Weights of a small GPT-style language model, trained from scratch on English Wikipedia.
Architecture: RMSNorm before each block, learned positions, no biases in attention or MLP.
Each number is 200 + 20 x the weight over the matrix's rms, rounded and kept within 0 to 999. Layers, rows and columns count from 0.

# layer 2 attention key, 32x160, rms 0.0488, rows 0-31, columns 0-31
192,236,197,203,218,214,191,197,189,220,218,209,206,196,224,175,224,186,171,203,171,214,176,186,206,176,204,199,183,238,200,198
234,188,211,226,230,232,208,226,176,195,179,228,216,204,205,197,195,210,244,212,227,206,199,238,200,239,166,175,222,201,207,231
188,203,226,241,225,201,240,233,192,223,168,206,202,193,191,218,205,215,227,189,205,178,204,205,210,190,197,191,203,201,236,220
200,204,185,193,170,209,226,170,205,159,196,197,216,230,204,201,206,185,183,160,194,224,185,178,195,172,217,214,190,159,194,211
206,208,194,191,209,184,221,194,182,204,198,199,202,187,179,209,229,188,213,175,200,203,212,194,222,184,224,186,179,182,200,214
209,179,209,206,234,203,199,191,190,204,193,213,195,185,176,199,238,225,224,183,190,216,199,208,210,212,212,204,213,186,212,206
198,209,216,216,164,203,232,208,197,214,192,193,221,207,179,231,188,204,245,166,206,158,197,224,214,190,198,190,190,170,187,194
231,182,249,190,193,197,185,198,206,190,173,184,186,221,166,227,213,211,188,190,199,190,206,197,206,215,209,194,193,182,209,189
193,206,187,204,172,197,209,204,211,210,197,219,202,189,222,216,206,226,233,189,184,206,234,198,190,181,218,194,201,188,207,192
206,207,199,169,174,180,175,144,203,215,235,176,208,184,176,202,172,172,194,222,209,186,172,161,191,210,198,197,201,202,177,167
191,150,161,195,219,196,203,215,203,190,194,214,215,221,180,200,196,220,171,173,178,199,233,215,214,206,184,238,203,185,220,199
185,200,162,183,204,198,189,199,185,181,226,162,197,191,214,189,189,165,212,195,181,210,213,196,175,220,231,207,190,198,187,193
187,181,206,204,224,167,209,204,185,210,198,207,211,210,202,198,180,235,229,212,188,209,234,204,185,186,198,201,188,195,211,201
206,204,211,189,196,160,152,179,197,207,198,183,214,185,178,217,156,212,189,225,214,169,222,235,181,170,216,201,190,204,224,182
219,191,210,201,207,180,183,215,190,204,174,220,218,201,208,191,186,227,217,192,202,175,201,214,200,216,191,204,197,238,216,209
181,216,221,194,201,200,194,205,198,207,193,213,218,176,214,193,195,233,223,183,183,202,190,188,216,197,199,202,224,177,211,199
189,176,190,181,196,167,192,166,209,209,195,212,198,210,163,195,163,204,203,225,220,206,211,194,198,200,198,196,167,234,199,185
166,199,186,203,273,212,231,214,242,201,155,168,173,248,187,232,197,165,203,178,161,227,217,187,169,162,208,219,148,193,233,215
175,196,226,204,205,191,178,221,182,196,198,219,208,182,204,204,176,220,211,199,208,175,190,219,166,221,198,216,187,163,161,201
215,149,203,207,203,193,197,217,220,200,193,193,197,208,164,232,178,220,212,221,203,184,227,190,205,195,199,189,213,208,202,191
211,195,212,190,179,212,159,202,200,175,196,210,207,244,222,204,217,174,192,192,214,165,209,224,205,196,196,211,187,233,183,207
209,225,188,190,187,201,198,193,199,195,203,190,204,219,214,229,198,201,190,228,189,186,191,210,185,204,186,174,175,215,196,219
190,195,234,196,193,181,212,178,182,193,236,225,186,220,203,188,195,179,208,193,226,198,205,238,222,210,195,203,200,199,214,182
198,181,201,195,192,206,208,204,235,188,213,205,209,155,142,209,230,212,218,199,188,215,200,183,204,187,223,201,225,159,168,200
227,173,180,194,203,191,169,216,210,195,178,218,206,200,182,197,188,221,207,216,221,202,207,222,172,214,181,205,216,216,188,216
195,192,210,209,194,228,237,228,190,222,186,209,204,214,197,197,197,231,205,174,179,236,196,203,202,241,177,206,216,212,246,206
217,180,169,202,199,218,201,195,195,186,194,207,199,226,216,221,187,239,213,205,186,228,209,198,187,217,198,195,189,211,196,200
230,222,157,153,172,150,139,174,182,187,223,180,204,165,202,188,247,204,188,209,209,174,242,171,212,186,199,198,198,180,197,179
175,171,194,205,183,200,214,204,187,209,193,193,223,214,271,194,187,207,206,206,178,159,196,223,218,186,207,189,185,143,183,208
193,171,184,182,147,234,176,192,201,164,226,199,185,200,184,187,199,187,162,215,239,203,201,202,198,227,196,219,212,204,171,169
196,175,194,208,216,210,191,201,215,230,190,206,193,216,212,202,218,219,196,203,231,227,184,209,188,214,204,197,185,231,165,189
216,181,208,195,206,185,197,199,211,218,217,186,192,190,142,191,219,229,212,176,164,207,198,158,196,194,179,191,202,233,212,202